{"attn_scale": 0.177, "bias": "none", "tie_embeddings": false, "parallel_block": false, "init_std_qkv": 0.0278, "warmup_steps": 0, "doc_mask": true, "train_tokens": 631300000}
Each number is 500 + 25 x the weight over its row's rms, rounded and kept within 0 to 999. Layers, rows and columns count from 0. Numbers have three digits each. The size before them is the row's rms in percent of the matrix's.

# up: layer 13 MLP up, 768x192, rms 0.0979, rows 183-251, columns 96-191
# down: layer 13 MLP down (transposed), 768x192, rms 0.0172, rows 183-251, columns 96-191
up183 101:478513526484484509501518504507536537476494518537510464458535498484456516478530522524469510501524523513510457500539475504544522460495489481492496546516497541465498519504459527462498505492522525489531507516493479498517487512512494485482444469494543474512526523498471530532526534468473515511
down183 096:463501497502493504498505554531478485450502501512481493535506492448524491536489517528513478539514508475491506576458535483513483521460514519520521487504501476490494511453462498486501525489519512542538540476506499490515526501453474492515524495512546531470514459501480473493476500476530532492
up184 105:498514452528555513518506485477500445534483489533502494447569485501500487499518500487527502455517494477503508490458500491497528481539498457472522514469491485519478501548518509503540489514557512512481501519530467474481563518486507475512531489508471507502466499514501525498522506496466542514
down184 110:510494492488498548515508492488468504471460461473504511468495481511529482482545498495511478511496459527444491482498501502530496534547494501500510489427510470493495486508509503516493488536475510521476505468513515490506637487522498513538519528491525462542481530462529501520509510512498516483
up185 101:535469512454538527507451575512494497493512505498470489461485533514496474472500508510517496510510468513499486495465549555479492484509501472506506557517523535481490542494495489513508481536527551481524526487500494462489499511517525482534509543497500479495499464539495573496486454456532486481
down185 091:477449440530493506487477484484479513532521477480470495538488467508540479524527507485520509451498495462468443491561508504524497483485535459480485500517524504449500479475452510474452483504494480502504503526474474547479499458510499512519509479486492504553468497538522510491502473498530477526
up186 103:494522485519525518502482493510462473522517487506470509511509516430491469531476515547499493464490482544525499473539477540475463511519503502490485488478463489501505513508465535560512505509497464470463463500473500535521481490521470524537454493505497517470523508542494509522543526467493510469
down186 102:493549503519478492500507502486492505499501550502529459570463482536509544473503525490442527528517498464513501494502528499520541513475519517512491513506504503499489455526463467536500469507546507482535524522513520485472541471500484487480512510515522500527519519513520488512513455527509442483
up187 096:505519514520500515497490545495520471506523497514500518466521501490488503503488452453504468495463560510517503452543481478506481512481507530497485541544488527495506511498506525460505511448521464524468479488500516482493509510504508480519483490492466496515518504518502526475520503507530458472
down187 098:460525518495487544469507519526480499511528467554508484500541460467521455488542547486494490460552507519503497505494483500520539500484515477497497510502498470486459541495512531493473480472562510511446479514501480477534478489566495433505489518506528504496532481524513524504487517474537517515
up188 102:505514449549474489496516495503507459510480488466486486523478500504481504511473423515486540525466498501507516480517516529499516501457471495433553542502464552512494524501514520457525481475533527489509537544484540497469515528514518525482489474504531543496526473504462487515480521501550502511
down188 099:526485513475516513517548475495491429547487492502472540466511508453465541492528467557543514488516514511519505513509502505490516508521514484537515504519477504474443488497510528459502495463540496516506503535459479446482488503492499482495479483543529503521503514451527506494460504512537519495
up189 098:482495475472533475519469523489503501474497486512504498508483514533479527486524490511504496525512531467505501506512478507497487461529496484523514493491449472517485520479490504447486517536468530500527521516487508518520493519518522485525506449495518551526527467467479489524517520494487539509
down189 103:524492482508486477547473502502488490496487512493493490496505487471531535481482519466488525501468518475486566526518543538485525504530457509526476480468528536497490514499500472497523536472530545500483519515514503520466517499535534518513474527532472441493556481524495506458515467529485492470
up190 030:508480492475470513483536501504490532501516506513507486504483490508513488473475552530494489477514532507514498516525488509503458516496473523479529519481500483516485462491467512538522465503461551479452504487479496486446580502515512518488526448472498483503506514508503485483541516488443490485
down190 034:552490527480537515520477516518497503450473487491489488477528515474546498472508493508527491513513494500495473495498487517512451488471514481532483477470529488480557536459503503510479527488523475505498510485486546534507451487474492500485518571527491496544498462523547488502514528513495468509
up191 096:511467533466512488493474472503522468545513539531572528511509476464485540509493489527541469515471580512500518493444491480448475500503485497510476526485486490508511484478511498505483475503435493522515513506531500545538512487488508499474479479531520506460485483477532526518476462533499527536
down191 099:481493553459480474499517493487518501483527535494548507473482496534492473503487460480521549479473509536474511473474534498502513458490484494492515489476525509528483481508523494486508567486527499490518485512461489525465504469531457532520494527503524518518509509473533511554550501557550456494
up192 098:524459479493506542467520481528491506519500501493494491506492513509504474526523455483499484483488473522477491508465488496530518509515480520533499477482466542526499509526519500503539479446475448494514510531499495471525511487527485482564472495508485535510530530499511530521469541489543486506
down192 093:508515501475523478515528516490484490475489529486536476461499503449474539476494466524503592424534544502492523508468514504506434511501482488467481514502515503516495534513462515519514498480465513518524498494530525491503512499521486515481465506502504516499535492488489483486510488498525490526
up193 106:516475555480510491521502494524492521444547514484484487503468520484511518434505503445503490469510502501509486538521496515480491524515478481489477457513519514490549481503522521479512528529504484505529471487503520487536484484510447485525464474472493491525510500483534497538553449491510481489
down193 101:494486467470511524518487477482461476489452539478466540505537514529510510496487504515514505511500484506486482479498530474491512513517469442505473457505492447523535478505509534534448532478483499500523498515473546499490472536525497501479500487465474501498504484503534558514455474538499537525
up194 097:495526512480488514516491496545506524471524505533453456509475500521477531492513475510534474527453496481454523490522469474508513473528461514482480498521486537488497519489536466547475517543548536522502481470481518539503469522489515521562525510446472509461534531512501499486476500510492453486
down194 104:451457499513515491501553478530544458506509502576486498491498516487531484529493529540490467503531484524546516535464515484522508488503489489478556514506496464515483505516512509504492465481511492523485538489518460458463475498503477486550488461557491507528531526491501490507516472492509464456
up195 112:499501497484546445490501520506516466520478497497506510511438494511489505486498481494471525550465502494536481470515525493493492524517532469467508525483461514507518496496458497532548491430489486499479493528525532500491499491459472474493501515478476496518542482471550551494502501477459495477
down195 107:493501524476527544528543517481533518495485457491480548502472511471476536488468482538511477479485511510486471506530502508503496477526553487497525504516504490512507502569502478533502522477500499489540472469497481506483484493534500523484455518526485520510505487491513509532490548468475468455
up196 112:523515497525499475523539505513470528449426556502530512505491480437551466523487518524477470484469502460517497472529482523485529472480494492487512514525510501492495530511522498521474505474508539535477481496481486526515513499499502518463493461481490491483504494489480503477539465487495501502
down196 111:486541557496518496488478543454555484500526502481471506524496465505489472517521504458510481513531485504503542531528509510526504520489492487530507524507494459482510532482499476522493533537460507479525504512490496515548482489506464488496481533525519479505490485455473515509543513497522463507
up197 029:508481490472470506488544511498492533497530504516506485509483489509511488467477555528498490479514529507507498511521488512507454512494477524470526523484502484523486459486472512532524463504462548480448499484476500481446585502517510518491525446470501485507510517509497486484546511487444487480
down197 034:545492530477536516515475510519502498448467487487488486474528515477545500477513490503521488509515499503491474500492489515512451487472514482532486477471527479480559531461503504507483523483521476505497508490490545530504451490476488500482519572521489504544502463526548489500515528509492470508
up198 098:509497540496466527457488573513459494486469503486479504454498502492481530495494472470515463495499490455517548534552488527526509482537493506479474478516481519541491493497472474467536515545479450483540490466496489494510492513466483532499482533540491503473514497530517527567494514477467490527
down198 099:462476487513494468501543517492497506469483515498525460526489484469467474504534490514510508502531519515497499492502502525505515478504502527511505509508505509483517501490481509506528538482488505508524516512537499509514493500528462484491522523516524521510554459479451543470468532509500509513
up199 101:484487505497487504484487485472501500497521531550478469533511488509565488522490502463483460507498513513518475513478468518506529479498510481495482507510473509510467521510508544554504515512458476533489534475516488506473527485442490514488499470466535523532511472529499499544504531464512472461
down199 105:495522502490488469532585478513492488477518507511530500477486504508516458502477519482511536523552490496556533500510510483524484494485477520501508555497527448497511492461502494537457474524546525490522498532513510529422456508543511516497494509521442503444541459538495497512505553539481500493
up200 108:466511501489509507530490506554494495478483580508493498452505528466520569439478472539508510516513498525513470467485488527495482517471489516478462503491481548513472501527532470491487512498549490497516521515535512502469544522519504487501513490495554517549517473498512478502531518505500513497
down200 115:469480515486478567514562521480468528490512476481486530470514517498541566495454521525499479460463537505499490473442516494524553501533464539513511551534472459513487490488476495500458521525520493499483529521531520490540483504492495505521505510526462501505488483494547493522479512496502529537
up201 107:483546510469499486480503497527510508477518519516523514515473530487490501519526511569515537496534494512471475474503527508506461513527512492481506499514448513524495479521531507546505510559474470507567509533500471473504469503562456503529509476507512538477492495453535542533504516516492497489
down201 104:510520517526479455496492486511495495487501515546483510475469498468512476538566521528447557487529517489456506516461494528440518499515528521514526496526486511473495492540494493496566466513481475511530481493458521476499476509506504513490519495506446545495504497502530509500524490533517549517
up202 106:477505520503509500482486522501561523489506497471497472534494453468512488520475508488538490524493493492484458490485461485552531473463493489446462539551478529463484473485494504513507503492519489507496518511479470412450506511525538493479522470481515515506517471543517516494507523513493494540
down202 106:521449513534537498519477448493499543495494533478461519514477500524524465483544504521506520477493498466502535506469510534516473505475500473503494468554532487491484516488530539473498470504501507480496473510481561503527491511487491519525457524482461493524421490497473518482520478488512531458
up203 102:463480490532497501541488509498486454464494498514475545499523542486505518487490450461534520483480517438508503516512548466485522460477480471482483539513492504512521495525515543497517501498549473484534535528508507512450486511483467505503504518501486560453498522508535537498563518516496512487
down203 101:507523535483462433462472496536473514530509516515481539487500481498520455501513488494474509483493517524450458462515520534483486509512487471494537500476466519513487502504495463526530516476512529468492473455447520549510511491496484504526513494518503516483527509526478508487475465555525521476
up204 116:512465515484460496518488462502553557476529491521479485476488510492457489505517517528495458535535540498516512502509450484483474521513504445475506514515489500488525475493486459469474519515549517468501506484527451521520491554546494502461544492496500484514525533505518487538486490486471467533
down204 120:507509531489526442487528486515556491497470497506521526492494512496485497497511536498490488472578502485472511518464473504463513474523526487519467479512488491470528450511504485480527474515497503534499520537471486489498495538476488503549477473490484498469453529486477467493498503517534497508
up205 106:507491554509473549438477498524454483484501496483547495467503468508535483507492526538546500504530506483490489499448482459502538469511500520495506498512516483511500478506520479475471515516499469492494484498487541515488504490505457494535465493498475522494500486478477513532531542518489481546
down205 103:551470482526536565510521530471489487472473527511537498478453489461510484496476514498490467479534496488511516502508561533492449470525549506543477526492507513488488546493480513517472519526512495503485509495466466535496533496459481521515511484448520516493478492487486497507530476448458506504
up206 105:494486489512484480491492544471539558468520499541509477516482539520496521481490487524465481502516503519510493452504532546508502502451465507532489509552467533488527504475485474541475527488505506466522546461549509502491514518519452485523468495508502551494433513554435498551526450501489490514
down206 104:516527459488473457469486501464477500432457453493502563505453508475524499472459491513532493491481481494480498513475514481533505494488496519505505520488484487485524527481461483552518488486502491446508521493521492510534471474494504519516467520522494518521465500539534529474466490486505512503
up207 106:513479473506497510481468517504496510527521516511477545468493476467515478514530506524456507473508494463500514499491490526483550540491507538530459547499507519493496481536551542536518519529500502547490467514481531488494506543480518464490494514511509486507465549482461445481494536505540517522
down207 109:480481504522520473476487480501486506488504467484475441517495535506474459516503508535500487511534461500497484516519496495477507519546489536542517502499509548549514453531479479529453459516507475500500477513459534514500480500426541474552515482442566521460539495509489463470530513462521489512
up208 090:496495512495493498453531518493490508499536533545531468474568442517509482524483504501520508490518496507489487444527482542467493448478473518496496523497488485519495522487534505478533526476482564498483521489510490487504500497446479490529502566542453473506444512529495501473522489549508534519
down208 089:463534537499489504471509505500485514492494471487500454494511508491511480491454495542503488541466519505535495487500467492511442477498549513501503489487541531500515534461450504484522466522532501509467460512453496534503476517483496494453531552506536523505507493494577535480506513508477501503
up209 103:513540485490494498485473485498524505508552473521553540480488505498456507438513468494492501487471510526552527453471508502532542496538539493501523542485514532454463496534505473551502480496482468484498503567534494491503506533562463478527495518554508493520483520471507464505513506494485495535
down209 102:547535510436518529509445520480501496508526534502471521484483532506515539480474527501516495509506490496566501486558487468507526489536458527525482487501475493497495491513513489497462487488526505480526470500503488475488521497518487489486459487487543515491476520513543583484544480477476523529
up210 094:500496468463500487545492507476513502498489559509511550465506466462524524496525507559495491520483469496508485517525494450519505498499500496500435477513513513520492514444486493501464544492535480510487538514487542496479484506533507457487459459503487446502473533487465514492510467468511497523
down210 094:480491503489448499487450497517520504509461504517535472496501497500519511498494510511477515522516476472486503511492467493479541526467510516530507487533504466470551516532517487512510481501483492538529475505499468495521543473502486474486507523442528497498482477521514517503509462508460509474
up211 098:458528507472481498502512484510488487464449499482520484503514509503514482534438504487528510510463523495473472486515506539459492489519468462528543516510483512489542504485535466484553478496501484504512502492471500502511491466489495476534526514444487506478513519519508501527521492506496518471
down211 101:474504489557497477503508484506440484499480508457501506510505469506538474500522494473476516500500510477487473514492494523454445522448513563494494522516490506464476515439455492480499502512512529514493474549475497479469482510494501480503506488511506507523490494503519505472525467519484471484
up212 108:495474473526519493486512509504495533508497456511492525496459487505503476476470488487529496512490512483451464473546497478501501523515522534525498517475472483505485472496492499476470512552508525533552476438456527472547467515494469473498497477514497474449526530509494447498484545524493457516
down212 110:528504481488530498489489516470509452562499490483463508493482478495466517534518532473496493459493454505491460504480470499529502476513528511509516520523463472504503480483514468522509488463519502506510534510484493447502475478537501516495445526541514501500511499498515504530514526509497492481
up213 104:510502466499493470504511568510514463456503492492493491501498466463509502544532478469524499479534526463444497497457486483468465486478514505544502492491510507519471489541505461481480516467483486472466540533480521522463533513510536479433502510500494466477507489491523476529515526480451519489
down213 106:514500539515486496492528445455472525474483518481529475503520498522480479526499510490497481458441511497464506500483534492494482504500500499523478484510542502510498454480504511472495515457516488522517480501472467533505506529510479528486528509475511555510519520501472525518500513474548481552
up214 111:484520522502489506529508516537513490506491470498520495520480505538527462522459474478514509497496529527499479523494499497472482507516439488538483539489499511496500540555486498497515517472507467498478499488533536496512502522527541473528447480513502482547525512536478457535538496495473492502
down214 114:455476510489482525480564510533496489502467514498500482539482475503506470504507470530503480487519500500475475489466527480506473489500512512485505522491535491510495513529512547495515483492497517481473488541479483483496512470524504466474450516517478515512468481484472532507520521464537488516
up215 100:483531541495521495536538479501504555518485477501456509511544477521460512500517504509537527498483474484473491496503491523479494535462511490506473461487475525508502480475480551541486546487527451520554497509496532523502499545523514491516479508500486510479539493454460523519508506481476459490
down215 102:497515513486524506523494461459494435454462474505551532468481559518492507487479485509473556538504469496487494495455493514495532504498514506481460492489520495485460564530536470504483534511523519526524510549481505512522505503550539462479513494555514502461507470497502523483505515511543477532
up216 105:528513498495494482508518486510501521462538522550454471528516457478530496466509481508502509529488488451531464497521486502530465534518515509517472513506443497505490515521510471495514492494579530516541531487507518496470499518498535515502516532516497500498484502510479490486532518506512513513
down216 108:464515469568520503497495475479487517501540512490473540479480484496514485486508503480516524524510467493528491497492531523536484466499510476481540448522472503496527489540465508461490513511501496528592534527509470500493570511456537475492492496475518499515495502477540508471485506484536529493
up217 102:528534501521503482538520537437459486479497504485484465527505503487502518484509451526519502489478541473477460513519524547532563470500492519443514501512522483502459442514512467513534524521481528486501508484525506454528478516493478550501487516509501483533512543453438492501527492513488493490
down217 099:502507473478494512444509487498515507529492484401477463532501487511489535482517503480501460512494487455477532516477539495527474490499493532506513569498463459502488558491503510491488511539483520464502467483500505534518481519513525530511512479515474486480480517498501485479491515501494503488
up218 116:510522545493511487527534492482474510530503502530538484523534571492556493491512463519521464535460495471488479509507478512508545506492492483559523502513494526497507528493525554464497509517509521537511511494500500466509520455532496492523477464495510547481512495465491465509487508516488535491
down218 117:509455532513494501508460517460524507503483536522530487537562492543541519525490545513474474473466498499439488529528466536509513534494456496513532498490532481487522515496463546483500522533481487507486498494492499495527481481475482500566495469470525512500541513493483498521466505477500538508
up219 107:477487463510494523476501487537517479498483538494496539507508480519456507508494543443546504501512510482527491487565445493515474497494543447521502530499523498529526483471501500465517496490464510467475493484503519474482472499475518509513475511508515518507521467485507488508459490501447509477
down219 101:506468481528473484480491470516483473528493525530512506502523510474538563482541498525482488504548502551477537510504532546489518479466517482481512521491455504510509500503526489503480567520456478486493500507471548525500496507479549507507468511498467440517457538475468510523438507534485458499
up220 050:502478489460503499475520521498469551496493500531501497516473480482499488491526536509534492512552523489531472515481529498464446512483467536504476477472536510509497500479485517538493465492463525495458494478485514481494513467467529475484511479470509463483522518492515472476537477481452491479
down220 048:512522509507504502544453527501492485465454469479521515466495500511557511488481484532495521508537520471523471510489514514492511508492508498516511483429494468516511515491480474484496548507523505501471468451492538513457469485524483493508531532515503486537491473494538530504491482567507428502
up221 099:517508492511523489469501505496515476544452473496471515491486515518503497501484477468485510452520541530493501501527531518493484506513514458503488492528517476488552501502545498524463525509484549500537479532508499497469494515501503446524469509504500493560546479486455508480519472558517475520
down221 100:464537529509485535496494517526457525518466517538529477487500498487471531492464475538514512530494533524529490512486473513477516500517451499485475538486441535498499527465466531504483513519515468522482495518518499487487499506496475503521504507438494545515506473538466483510513493505508492545
up222 105:522554473506485502535434516460499505474478483481504492473521524513472518523480508523502574505528468485505478527509499508497502468490507465529515508532486513488513501531477519510548509526474495525536495482486470487477455513492472497515500502460521473491498512452442485504487495468479514475
down222 099:512530519521519553467481463466442498494503480468519442515492513541509506513476491511514514493519482517491542560509491497485518484513480467502501538522497527519502449536481502475524537522502507496493518491496517525503491501504466498484519526444529488505500506475477488487483470513550500502
up223 032:511476491480506530480523503498476539506494513522510486498484474473503510515482552537508480478535497501513491534509503503490449493496475518514537506485524483492505505487471502541481466515468528471475517494457503495465536501493511507498512493471503500482500504491515485492524518484472504496
down223 032:555498510482525497534482534514496512469490486486488487492553519488539487456505481508536519509522502485480502467498486529510465514462519515497484467469513506516545506459474494518491548517513467515491497481510531529500466484504508495505516578545487478529508465536550488516491515532526462505
up224 111:467490524497491454513508515507496470511509507521494465510465496476521521507494461603476464514482492485486466506519512541469497478463523528489460505503535476549478489477481513495540521510466535536508472513473511537518504525483481435491512502502526546484504492533521577460493469510472457484
down224 108:518476489466475451504555555490497471477460504514495498507482491478495533517519514553462455519514512507472508489522502509462540485484491477545529518492526484517492502528493501488495493489498557451509491515422553518516507529492487500527498497457509515490475526478535468501502511518469513562
up225 100:525525497519503461481430490496525485532484488492467473493489495482532475507543531472511564487472475545505462532498428509495496499488519495485515485489492567530503505482495475499492521501532493466497453484537510465518477505454506498466514497487527506534511514476492528500516529517524522484
down225 098:526534479521472504481489520487501537504477548529533513508527519475518509481520457489526490513506469523499535478506517478500511511554543524529514471496476488496455524457521462516549507498466517456547496479495524490563433496513464502515485571508495492478457541497492524506479500472513500504
up226 104:491513475495500514490513502484520512540473518497491488481484485462517473492507501506511501485516517498495500478509505442503479483498535478516498481536520486476506513479514521446467481572544468513507504463508548456490443482550473466514462509513518512456500497572475470472480491474496518486
down226 101:550466498495494501483517489509524465470518459462489520491531509510483494525463465496530554465514491494491508516475526495494475507508496526516508518487466512532514529519518515505524498504476518507520469444468487502509517544534529544493521493511468488492519427528493553495503439509501505527
up227 094:483506475527494484458498551550546508490540498503559488493468499473521466458490518512537520518525502480521533469544488493480485511510471494512492553495525497483441492478523477510507553458451506529456510475480496533519478491500469485498535527532488519475517486501498467537543513490505509509
down227 102:543496485492472448507495490499488498509463492469506534538557483469515538535446486542515509488519459477504479497514532551486556491506513529518462471458474448484552510505492537514536501512489469489494521488458487510535504501463515523484512506488485524540540494503471461487489450536506537526
up228 100:504499523436513522491507533499514504537498513498512475439514488506517515503491498511464470521499479535509444485559523482506510512506453469499513485552459455492510476469503516493467544569538453531552532479508495507521479539505540497501465493517477496496481507499509503484517496477479486538
down228 106:506516523506504501491496505495490503491462457512463508571553513499474439492524506540498482492457493536480515485514495523462500479472505503510494522533438538543511490501493496530488452485498507468458464512494513519514497483454561512498543461515497500488473545476496475539467469486532518507
up229 100:497443514475464483461498490498539521482523549535512565441517475502472519510499513538500530483532457504514496507523470500523492487487471477520459525513473483544463502477545524484490505550512504499476498499475518472484523536470515452494474479516500509515459523505535544482509506509507512507
down229 093:499459495446437481480492510469512498496499473531499516542547495480507501521515437515517494512543514483505479514543522476465532509488511503485519521507487527516483438489542516558507481522519499542497460494521498498526503505513492503459499523520510514480485502531521497493544470484517499522
up230 100:517496534497507472484524503494482534476468497540561503488508531454476491493491501479523481536473510505476481477524496525493516539468468529525492470476517489490466535493516521509541527458512518467491500492509508472483512457492492496451481493489535528488488509492518481474510485517500527485
down230 095:511495473487495536537514489463480474514482486481483518513506542526519548532497484499530490523500495439501491544553524510474481563482543496471556522548477499490551454484471505510495510528491484546491524500497469521494480498450477503540442537508523503519511546513514482505516469493520486475
up231 097:520509514478487498510514498524554508495502535515483479480453535507506476462489516464517493509453476509468550470528481447526504465467505477491507491508517504522498483483498499509515509527501464504528527496518517473529452502497476480500464462494480569537491518523496506516493504517477457558
down231 097:488483486493518476496472496467516492467545509472529444554485480482486488508494488477496495519468486508490487508503532515500501522500504486497487482527541550509540521497517453504487440492498516534496528486483545516497484501468540467521444542499454513514470485501472499538499499496551452546
up232 109:500511477502500480510507503534520494511470503484447521487479496536542503513476468466501476445484491507497493473499507537514519518523480486512497500509506540543475459486465472475481516507482512469484484491516479469535530528490515502500474530487533502499474527504470513517552523515461441481
down232 107:478487485503512511486512508518486492518454527494539481554472491481519525528486485498479498514510503463482500540481535513518513490529555529509525493547503531479517518495500479511481462515465524494491474541506495473544540501532529482509519497474473514498446516477474486542523430472546489494
up233 024:504476497488497530472521496513474536505480509521502492496475486477506508513480548538500484481542500508512496526512507490492452497502479515514536504479521478491502507493472505537482470505467541469462515504469493499464532502505516500494517484473495495477497513500519481490530525486459504503
down233 023:564495507481531495538478538513494526459492487488495499487543520489546483450510484508532524513510489491493498473510484528511473514467521497500486463475511507511540514465478493517492541522517465505492505474491531541502471481491514500498527575551489475530508462528552487522492523528519452501
up234 102:516486479467487550510509494526473480490486506521503495465555494543507525480458485528526510469476488476456532429494483476548455484508448538481491520495506504485514497485496473499496513504504483466510524519495506485504507517467504486481517497503504480504489502485474504526527533506482489473
down234 098:466487530548487518510518472509485517518485488554456498562507504438501499528491489517508525480479502530498478495496481505542462500505531535500478500490515516516501485561493493483515453510486464471494511506500515541497462498569524504511472522508454511534521507554518499483472513494487452483
up235 096:517476460491470529450532502449443476536457521508501549533480482469491497501533488484510478509465510536517492508527496443528520494524474479511441500539499512512526516488459513550481563500491480499478508472532545512512472489505500483507451468490479474512524484528488487503529471452507494537
down235 101:548502526511481491450513485529502470506477497500495538500458544499543488467481498493483487506516550524475428498518531508465488465534522499525504516531518475532513517533459498538446511466475498468507493513501499531477505494505484526513455485499524498483499517524486511430477535503512490506
up236 108:559485470508497465508529520551497493487474511499473498519506491495510481463524441484551536509511483502509535484522477532519503480514509518495497495499482467505514479500488470507526568499499474504470465450512506450505519522471488477506497521508504517475437523482515502515507508524467468526
down236 102:533541522483475489503482523469524499519515488500509504516524486494468497508496459506550485527508479523558545502495468532514506510501541499465505473471468478524510513540492479508493483505519531533494463474496489461529514477509500545505513514506500518479517506472536500532472457521506524493
up237 088:498494486510519473509510495482507498513505511503457501453530469454516511492528477506512500537549459521493500510492536476501463504537476500537480461457460518491534455519510491506517485519505455473505522481491498514528526543467513492507512535504489513511505488500510481529485536515492527496
down237 088:497521509467514529466448528470534479491513491504523494536473521514486508505483534482517496489498509481529490498481478507471538477471504486527485515505451529503510508470449481512497517498518497560480478459504504508534573464508522503478490495483545506510556510498532512493509484477506490508
up238 109:496547530507520485523493500501500505483498549472521538527431507457513456507516508502511499550491496472494491464444543494500471413486547502465550524505513534485514504496489528514475514490520484512506510481522536505512455510488508510493497530496476503490511544496487504514507471498513467495
down238 110:522489494511504475471440500522458487513555501503557543487508459477510493541483481540481513530503539472505474479539492476516504507507485515485491508519479514499468494511469542452495506590469528537523521484488510494507516508487517471498512500530457502507512461503512485520500481496443469506
up239 097:481468501493507509534545456530477481530474543511508506525497523507487464497529492485501538473486517482488526518497515502491514510462485508504469504519520453479488531484487528504490511488459527507530522563525517483500477497478537443492500502480474497536535510493481516521508523553489502528
down239 101:490473467501523550479489503514495469497456478496561470538504496498513471517447545495524490541485498455491482560488496491498530472501519490462498523526501477506516468491527472537511501490519498482502530530491504530524507476546522549532497464511504467524538524501517491520513515500527472503
up240 046:514477480441512548479506503502484544494492505521524492504481489465486510499474555537512500501542511489534493512536488502504457489465466535490528510465525514485485515506490492515485459502443519489478507466504503481468527490497513518469502469464503507481496527501486473484528509488448518505
down240 043:546507525493513524546492535490472494492455500500504452504535528466539501478515486504529509479508508491501490494495464521536462519478517510532479465456496515533549523460505494525484533508508478494493507480490519519491466465499509514501517572550488483513510464528547494517485522527521476510
up241 073:500487493474543522433480484526487517491479521520529523458506467490514490561493523494510533472543546502470473499485488453458490487470491526521469522503534484468505490492481530519539545478470506485532523498481523495561499488508485465473502476484519512489515479486534461517504489474493528506
down241 074:529529489500509474539499517515511483476504485476494531503529465519513468464500491487500505524486501496490529499523474521523536517499535537504505457499508547505528534490473462534488556531526522482530497486493548511474522482501502500522471503565533467534518498488548484509478504523513489499
up242 098:528499557498481506486445532516544497472458498509495548474534484516492493494446483538482471537486489528451501517505498534466501543485488499473475514488493512527499483493490492511506481526504503532490477548482513492471489448506499485500479508502512523515509506520510539481512523485529472475
down242 107:540498519513517500493496487505494530507463516535477501486495513508492528481510475487482525533503512492482505478523504525424480509477483498532448509512493514506527504441548558512469542547510529500500479494480499522494454521458526520450461537557492520473486482506510482518480456514496497545
up243 084:486499546456513491558542537534534501511515516513528507497498464516473476480471499512491530550495481500540469448504512499559514518510501540470531476488515482473435473510499483496485486484456492503476507469494513524517506563502519527494507497487513511501562520488519503466483522476468497492
down243 085:507510515486514518455532494484514462444507513522497515522506510514497506508479548494479502482521477518491470505482498473487475463495456470491544501517489517559507494482523510512547499472465477526529508507490493523486465494498487512532469500496488492510438521517489509537538549511545523517
up244 093:490464540466485559491519497486466498481519491507514544501518506493467508505481503505463483556494535533516508466479524484531498484471457505547497487498479474492507471461517458475503540500475504515553506494479516516496444517488531511500503524508547535503478485529513449490478489483548524524
down244 089:461536535548496542521506484537461512498541478508490474513491519475500468472515486496475495503482480501494536537471501492493522489496497515519498502457539545507501513481443454498504499490493480472443435490505515460465504492451467494493484489513511503508519486466514487475493508516477501478
up245 091:512482504456498528513477459491504449481478515498468496514503535523489488492486551488521480523524488522551475502554527470499479533457500481483511498446467501506491483469484473440512482509504498508463556503525493507531442489486479489502494503470475514523501508528500491485486536479471510552
down245 088:523494523508437487489548509503535531514486472486451493473481458505491453456536543476533512487527555486511526521482465536494510496520507565471502541505499505508505509435463473527521512476485483496517506506474505434486493489532523496519451511447480481523536501539520498477520513485530514517
up246 103:475531555485508470484480458522510493514481517518523485509501512499503511503434505510537547522509461489501498507530485479533482519516469450524533487517484479500534478496542512507459501512474481510525523520517522506451529492518487459510541547494495521541522482513538499493545490513524523485
down246 106:517475544451485455472484507500498560486480474495468499495480483555489448498502510479525476509498531504477504471479504485479490506491536506458543516514499499488487492507474544481471539508514461492563524480551442506524483525515531518471469504519502506540540500485522497495429497520525524468
up247 098:519511477442504464527521487537496505516488458477483485502520517515491514467538503511504515528476504515521506507482510499506481490511546473488505510501479519461476524528522524488448460484456482503500486507513537514498523517500501464471514507525448448475536504498497459470511456488458516468
down247 097:516471483492478503501515461509481483451462481515539553461488486481463445472521512498516513508473507554496480498486495554518530494501534482530508519531483519513518511494506476526494488529531529489457518457524519501492484508472564501502498507500554508493465471518508527496512513515505490524
up248 034:488505501485449494503532492506503508519542505486508489502498512536515480442486512482497515494467543508505500482518471516518499540502489513461507508490474499542470429499469517512547498495484529485469499488503498488475577514522512528487525446499500492534501506507480494498520506511453483481
down248 039:525492528486534543489481488512496494463469499505500503468490503474528519512503502493513468500493477516508467507502500489509451459488496469544481507492534469476530547486526498499481488456520496492522511510482544515516465497466479483479489520490493519526480495502513492491526527486475498518
up249 106:491513489512522520480514487499490520483452502512502498480489485470526512506480492496496437473509468516516506512448495504488485444485472512541501503487509502471531510508477495512471470490530447501461479541506485538521460532523454503479530511450504538476483451515507473477515487465482536489
down249 114:490482505463470484518480474509486504518543452473490439528517475550489473491482478492511536507501485489501526506495454506452522515504513491487524467495475515492507447517500496532527517504525518506486453464476490507482529531523515556525527500551527459539492496502535497493497499540519503489
up250 109:509499501533515487476472492437475488500492524503504480496518513481533502471514500544476501542465494465482487490503500526485509493493486485461503542518540498493512517551481532510545513492503464502523519510496523511506484495507475420536468497482490480485492515474480529538472499536518495465
down250 112:535489561502493484523510529527538458551476505553489504497541486482470528480452554487486561555494453459466478510479503516460540525508524496500552489475445514545491476534480479507514524478498493470547501521531466468493522482473511516496474474477502497491469488491491474482521494490495527474
up251 103:541529448452492507491531471479507489482530479505526530510489495478450513478491505486509533522499493490507469492535524531504506508482487493492516538478517496523519521508468493510572546513495484469475531497529473526489519512526502491461499478522442483519533451470443539496525536483520507484
down251 110:508510483519518500491509508477524523513514467447502493466474466499478505460487465510466540503479490496505516467538545482489478504527484462514510498489466473510528528474515518518509521497517533519458487527491465519455514508449483502520541511521504519532531492498482481506526511478520541452